{
  "num_hidden_layers": 11,
  "hidden_size": 128,
  "num_attention_heads": 4,
  "num_key_value_heads": 4,
  "head_dim": 32,
  "intermediate_size": 512,
  "vocab_size": 32000,
  "hidden_act": "squared_relu",
  "norm": "rmsnorm",
  "norm_place": "pre",
  "norm_eps": 1e-06,
  "positions": "rope",
  "rope_theta": 1020.0,
  "rope_fraction": 0.5,
  "qk_norm": true,
  "attn_scale": 0.256,
  "bias": "none",
  "tie_word_embeddings": false,
  "parallel_block": false,
  "extras": ["some layers without attention", "local attention windows", "capped logits"],
  "init": "uniform",
  "init_std_qkv": 0.0377,
  "init_std_o": 0.00805,
  "init_std_up": 0.0377,
  "init_std_down": 0.00402,
  "optimizer": "muon",
  "learning_rate": 0.00305,
  "beta1": 0.93,
  "weight_decay": 0.013,
  "lr_head": 0.00496,
  "warmup_steps": 0,
  "schedule": "wsd",
  "decay_fraction": 0.821,
  "decay_shape": "linear",
  "final_lr_fraction": 0.0,
  "batch_tokens": [16384, 32768, 49152],
  "max_seq_len": 768,
  "doc_mask": true,
  "train_tokens": 347500000,
  "max_steps": 11906,
  "dataset": "wikipedia_en"
}
Each number is 128 + 32 x the weight over the matrix's rms, rounded and kept within 0 to 255. Layers, rows and columns count from 0. Numbers have three digits each.

# layer 4 attention output, 128x128, rms 0.249, rows 11-61, columns 0-127
134129138192115090155140175130158131146137138092166124168110123110119179119098148128127182161149104112161133151126142114153169129137170155170090134112122145150112130148135120163156092124155106076123112086170121132150102151092103132134119125129103102157187136130168117083095128150061163149157199139097148161136159138099157151085073084095094109045132122111140136062174192125108058091150
114133105153081106124168075159104153094134079127098129101129130108162072173178073143133125147149154129150214193094112092128149114152150119155201155162091139090145129111088118139094185083138091164132120119145120151166094113143167126093207186099110101098133155083104154137137117148154163108155085200194172099061094104152063209125092146108163189098208112135099170146131095175130121100144
143085095094147053119105113129082125132169146126197087132106134150174117107147097138099145136118118131134086171114128104048140124131090145133111125147134181084107119089120173134108144119188109148181107169088126194142110176159107168149124112118095129104115133167127149121123132163126122090158124149106124086113184145169190111181150086031078164110137111188113182128179171078159077106177
161092165129084110110091163092177150089120113111096134106131107185159121148154122150135119163145157133121185165099135113051161190109164133089127113128109135175144061121110134138095093169105177089120095125142111150115110112134128086055112152147133141124155111093110152168077104132106107088172153172125139176154067078050123127190111163107175112141123158144149118122183146059147143185142
109168155130076081109103111065111096063111123090150153145090125131089127134097113137158094086146144097152164150116170106150117145160134096119059116122100120080117131101139112134112081074079060130129196131118127168125101205115120139087164153144065105121173166151127196106159140151104141110192115128130142164147075079095104123146180057119100056149113119128134108097165132121035163164172
119101091138166115135085129117116161104146130091098087113151145082119121115120113134223069018088154097116097128161183114130199183132180164089158088143139118089125137134066119161169166117099160065046098150115137159131167056123157118131147210091098185103167168141146071189152123136153166128154146158140057150132128125159106126097098114128125160169152142142144139119112062108100164157024
153156124134143089153129201194152124113081150130187113175183091133121159150121127075155093135113113183148110127108109127166174111110119122132102097200131092139129128143107135163097099173118185139088112085115091093092171167093140172120119122127217116159107114150170149154124132126120113114168090116040136141139137173081067132143140124100106151133119147185177081123141081090146130112137
116126171092051158153114161104130113115086118151132132201083125134136131125128146120140136053179110138109124123107129131137126161124154130117074111094172117125143090105107166112129103093174166122075133130120094141109148139141091128173103138087147102173142152121168125147122098126088127165115153131112121136074126119094127090125136071115196073155213127024167085080098111144155102090077
110175102121104158102131165163152153148084097162122139128104120164096046174105147108128146114156090152079166163153142143175164143180137106106134140118158062117167127153102141096155132104152109163140112125134125123099107093138153136118120190135081088171103175093154160223121119081159112139110082154100063084101139134136122113106166167095156172128146163111099123182084082167131146162051
130144161139128153093121114095106168125123149189125127173174171180128130118152119142108134109111118158069191091113121124130125115095146107146121151219116115177158151169091116086075139104152130157118136152142179103113111091136119117135168112147209109178128098114153186159103080195110153164172070124112112136170169138048121105114158190161164210101195186137176126103102117109111129093083
167088127152119119141157153120092081150148131189134171118140190144152170106051113121175127143137153115130106099166154100184113160132152072185144068072091163134107148137121138189095133154118156134128098130116141173170150142084166155108078117137129146116110111151136148147084110104062109099134136165133114159145162183149145111101147048123090114105114133164131098124142053138183128148084
104128109093126104107097190138102113118133092135139108104124150143141119107123141111149134098087108097161141161138107076103147146136143162122130165140152132144103155167169147179123153119149121114141143079136081171160144137161097119142143084159083182115113141134103155111143130156133100127178130158091160044074098113171095086136169088096097157208084077117097175112122156147107138097119
122103158139163139090146123150171112119123127080152128111107118174143157112123128114101156158091163079068107147076109160125124138118096079172127116122204086173143165099153126137151126126136105110125078172183166132088090124184104185156154157149127088154170101082151154184129119142117121125077144057163175050085128097159089123149083172100100151171126133138130168148181124110122138111059
098070104195145159124174105205106103116135102145140145125121079155125138163136085238129059151135079075129152164170084099104121128136118139135148100162119184182120105151164140115130173138150100164140093134143154076142146139130135139145112149132088142136142099120153188125129162105119120134111184180126157109108072174104100122139103166101121132097081107112107107184246167137132114145098
121138143090172146096106136106094070155144124121059196095150165172114177162168099137129130157139131142148104106129109140136128170159102132058115199153098118118078137138110152117145097088209116078069140142164159136138112110132107104147178194097129128118123211072121136097094144108113075159127123198070139137172151086140127126160159128110163177133083108127157087176135155113091089096115
126150150096067118102156160172133089073111140131111132099140114059144098195053147122161127129192156157160154134112047157122200105139101139141170065092132090032132148174144140201106151135127137097145087104152077125124132144155149173111104089107140111120165148076174156101177134103091136116114127140143080154110104144129120113203167218175070103052104142070148093098070151099142149141094
121103158095140144162143092102152171177098145167136130127078106159098136180122148127154134160104123161125132130094126183167152097118115200113110160091102133121073150152146105124137091142134150152100083150151133098115095140140132118081105122120101101109121137122102132125053150125157132152130137072077099153182122136155098113120133106145107134129137168159152137137161122127149092130164
133165148135138112140064087090155134163093176129140155137175117088137169149113122152091149100125097093135111147152086118152190117129162088043134146095112161136104138113159088128156125106120060052127142130168144114136160147100093155117129099114108140138089165146100186076139168164190085117137099137081080122119091107137121207179128064179085129113128058101139142052181080099124166136090
080119130107069090104119085154098186102127098137144143126093148155102129120062131164140082130168104087152084126167082118155114130094086169126091131075144135052146133170145158112122072132132037144142127122151146140160078149088117133147135062121077120145123153128193111127045129071144164055153186108138165154189122123177199131117069148147113154181100134115193122133128108152078179111146
113120092134088134118122105121106103123116148111111114139135119110101128119088135160143116144107124101166119120179117121124141132204120104141125114144137179127103138126101139144073137165115114125120109173139135127075152124120149105157117096127098129195160135124086178135132183147117165099113162166142164120143223120087126066073076114161118058110158095092076138202186143142158142144141
110146117078090157162107114144133120121101128093147093118154117132130136127154206103136143150158112139075063153119162167085182121140125045236136187109096100117154167194096157191130087137104085131083126146145147132130095135135116088159165150143174134130140145131182122135148081060157103114155197137142134141131148135127148148106165169153109147148084123160103114203110115084117176087075
125123130123129151168098100145144151159082156077122114106171129123134141124094166126132184132116095152151120118103134087116145116114187107143117170106151115128118153145109047141118160137134127138110154135135173119198125146083128146144088101148163121164167141104098152145128153097134111174160157121115076164122095115115109113114128128162102043131199105136137198120124184114107074158167
115159133159134128117142187104123130138124140128112123133097154071125198107115169156141139072102155111096139085168160151152162160114140146115158091100080126141132146135168110138138059073090146023087090123133075133116156131144130094101099111145156099085145192247140116124153118111141174117137031114093180152078098092134116184162111153112137143169100147127130065119124131161096106104101
115102136146173141103069169139136148104133165169179075179098113139079154109078115114121131119134142103159123119163122099130132055127202100113144143163068112078155087134128188085134117131153094135098152129134120115132124194069121112138139133152086135107133131108105144113058192112145112111107156123091155056124157138114165100090161079115106174186166131141115071136114105121130176072093
150076166088165150123171171115070131084131177158105174155089096109108100129067153169149109122143180175123058070095088120126176096143130219144167109092116150172068128136107171134131145154121122067117137139092103113094143089134131115171103060160126092105109053141099164121131175115142137170058185117107096089061145126157078108139118208080117100126134163099185161126140167135165168152120
067093111154100118155085107144117168130098169072195157158148115183116097118134106142132112109164092070066136091137147117148158097116193150064131184093125121185119109146117075138110149146153106116054086100114147102085133124120118138148155107077136157143111138105152166136149139134128097152151121156129141163099144173177141098112150099135065115119185143159086172132044089094128065152164
090124120119151085109120088141107107172120132170118129151168137110190109088158148112121106138132103147101125091122093112128154123135089086120128125114111158089138126137136152109107142157141129126163157121071110102168158101140111147147133140099125128145132166106153098115073136135117182129078112107106126152159141145091143157091109148154188081139077148141111106136132093132098112099111
161139124126083115124111170103109116103157194150134134092174161149129130142056126087058140097088159179128123068150157084046135036126084131165149112136113077148167108141175174058138150101120117133117154144087166131067169033171160123162107170124110173113179156185190150097167158133141166110075160069058123117081113137145156123114196131164154112185135067108139049234112138144156109149140
109153157143086063105092114100092088099154167083143151118161079104110102109194149109148174135151129108134140155094127121148146150146164089076140112169172109119198142158147165142202130140095105136159149114127083147093204144100121129159125138193147170173151102132134125142102143204169148132117096143159148126145070164130086080152100170180135117128141113140139085171175105071232181115111
100106123109096112149150141153097124145141180173122153129092129104118155107163131111105163065140120094188122098125139131121113096199145110107079121113137133097163130060105128162118081118130121040174101112151141180152184135116134101156063090116096044130152180167130104139124165103138148117119081135133103138116072097128164125074067113079181077111069140133077149160140157067049119102137
101132148142138144158117079151116135098051148081124168126136108125103174105141044150096115132118149090109117134102146193092146100165143117143158111173168140112080206119180099127098121152181077116111099157121145147181118163111145141089092077141193144134151185036129105123134133132141147104138083070089130097095156196119137057057127152101117117118137120137061088121096134140103085137103
107157155151093077099115164152102136076125144177145114131137089125145111134153136123107144129141155129048144137143094104152102122090142140115065061160129094113099152134132107133147129129104122113100164121125132131124155152125151143097163131127113108100166131080080084177137120119171091098130075160153178151211161149103106095141111148129105113142105064139127159113138100146126169088078
134201082130109162164100109068097144142085127106151112131139129145138093093141097135063164076109124117115109046132099172093102183114159074130143172194144154110143134122132138100134162150145129127198182098119119164162140120110086123093097147116204053192098096084144110111130131124117129105181105108154099171117121159227081140121127166145092130155177141106053043087112113225115130138144
138087060113173113085141105190155164155099130137148130126111093119190184085141088096099184178128103056096108102064139145184162111158128112117097114116137099147121124123129133145143122165065070093154178135083152127094114103113111116125141111187110090097150130127192096106136080082129123105164122152086087130123079131096219165134165135103042066116035185171085170094090187184135129058112
118042059124177131068120136133122145108118104131043149153142078150162107096140109145142140131092161123157103138103106149143139092113121105081117154172095110113131138137117135194115140141126143132101128155120124106164171110166109112151135140099133112102061121136126159152129109094106178130222157129132183097105164153154097153115099166119112146149161092054152109129081119119153157138115
116097158135177109146122138131208101124113114134101153130104158103169161158090128152138121086136123071154104093104092101092085117135114092149119085081096127149108117173167115120118070141125178085164099113171051120106164098098125095155133141140156121196171152137185119078129169124135105116092153110100170099084121097088110128161165132171099110155121195189101112138100103074142153162120
134118148066113082155132157109115155150104099200161114142151055149106166106159141157134129104123125116164126138108143119118075122092118107136109108148095093130177131115117180170134205164203141094150119202132130167147103108104104105141154135102112126123135175126088094111105110121120136162128141089116182119212087120124070227086106172190064132116146171100060071115175078058161167101185
131120054124079155141102138126140132142139145117060089111117120074094070103146119144107085172108098055163127144082131152124147193130129108098177140116154152099087100125106164139114139109112129117099209128166105140126119163060093143084065160162144140152125099146129161141148139127190131112137136175185114107082137087108116149144114124139133125134112157144104148103056164132102181146133
122142101096117125109157170101140075170176137158177180146139125125174104142157069114136145112150111128188113124101121130167130166098131116134132140087131162156177121177123140124102165060176130169142124089090163188162141130106101101139176114095105139156141172170190077160172132133105131157188163152159137160094098186098125148116123143119106135202105138059139122198126187136144121160172
211132161137111133162142109187137146151157164134111121111125116096177129100140140142087165135105147193128118114094075118142123126124043124154116123103156177149104122105093144114172117133072120137129108145088150149115161123135142158093141136166173148125139070116136148161162080117138138152165086056061144109150058087073148162173094192127169168123112136141187129191118128142098140103103
134100029133133128164110081211181112147181080104149105136152123117088154175156124144108154125071104117126124140129095165172093133174087174152117125151122157105090056169111126131131212082135088118094127084112137172123117117086133099181136161116115103123197142119149077080113126186130213188110131147154100140101128150082092118103069197093181109127102148116177140123125082134079115170141
148171119109085150086108150066141125125106122121120137132147095174129112100114134114128089107102131154089135102109154132156133183123111125127104178165132065121141110071107141153086151105116106098119112102115139110087079133140069091152116128155103164157107111173106186167145159097179156178163141123154121168128176181228150090119150124173110161118159117151168115156121149173152100167114
185099116114121114127116133173119128209103133075044119199173118103128070106131093129128125149170131099090147169150169111204129108121110155116192191105081146126088091126142102112128072141113113101155137099165168101093156146084128119140105139145183107080094152130140133142177091202114153126129110177105209111121186230114118194141099140178111160066167154159100164111148175135108152140080
119071133109130135083128028103109195129150158125106126092081137103160108159107096030103116153090146094094100153133164086104101123086096155107160093082115171110148168104128114136071118112107176093089092148078091103144150130156126038066114108174099180136098163112069175105106114138089122151173179127157156080144146131104096175115158133122166096088112115157200144113163195115137118121119
074150037159111198137133122146104167152190147168117106148183174166106088131133123124097146121155095124148140157114125045141126070128137096134140110096147115126145130126126123101082156113159138155173215054108191132098135176148090105127103075109132106135119110137144140146067097129123150105161125144100146078159107172145052118105117113145152099098089117119074149158125193193124156132110
041125155134149164142118101131107090103074159164150112169144145158169101133157099153090134098166147128114097132091076179175110150163185133120101114144149157126134097124140140094137104066108148109055143101118099102119195129142086205171122091141073110170154108113143110141146113145121053119123130161180129117074127137083128120138151123139105085145147141116072142110111135056151134095130
090102086132091121101147154076151088087138103152128109101151089106106152123097064102098145141114170082116121116110077115115049145138121095157142155155132122168144158122129129132018090125129114121156129106092110152119143086121043063164131199142138146123152160091181145131137110141185185171157100176108142111129162094114167086163153151124109101089122072089138082153093137125156191158143
116159090117115176164115130100155162118176145115136090120133116175087128102108138097084100155082128068131141074155154118105061146111123140118213118154170132088182179156116104117086157121109164141153038084112163129119085168106070093114134135179169173164090129096082152158119169143124112164140105124126105172067153143079103111108116098137119201166118157081178136146161135115158128150172
137133122131122151100168129083158100119104089132101144129122108153088142122126080120107095109084178116138152068096133136120136221120106060087083103119129082129068145159147145172087112093131096160098123120138123141127134111147157150147117141105125128195149152122109132100099051120131159210148134131132169129115150121112166098128140044094139049145102148160158135163159134096201127168137
153107080146143137149135121133170130109124165128177128165124152119156096181182164133112092169117195072118126109111148162126169058073107121140112166118179126120177077190144096115135121131130134132145145142119142124135168151163129089146088115133142148147138096122147128187106168139150033087087125190082078103094167098132072135026201096133186148179149097089114100152131224063135120112182
087176129109101152103119133105099098152173148133113106135149094153111089103119110104089116094113076104088202096123112115138091065115175139102117202145172079072140156085114219158099125101155162110057114158111113157087073122200124130101091129100103126130113188060133146163148076095146131178091163131084081145106131153135121138192080092103105141088143128123066147149100126137105144153076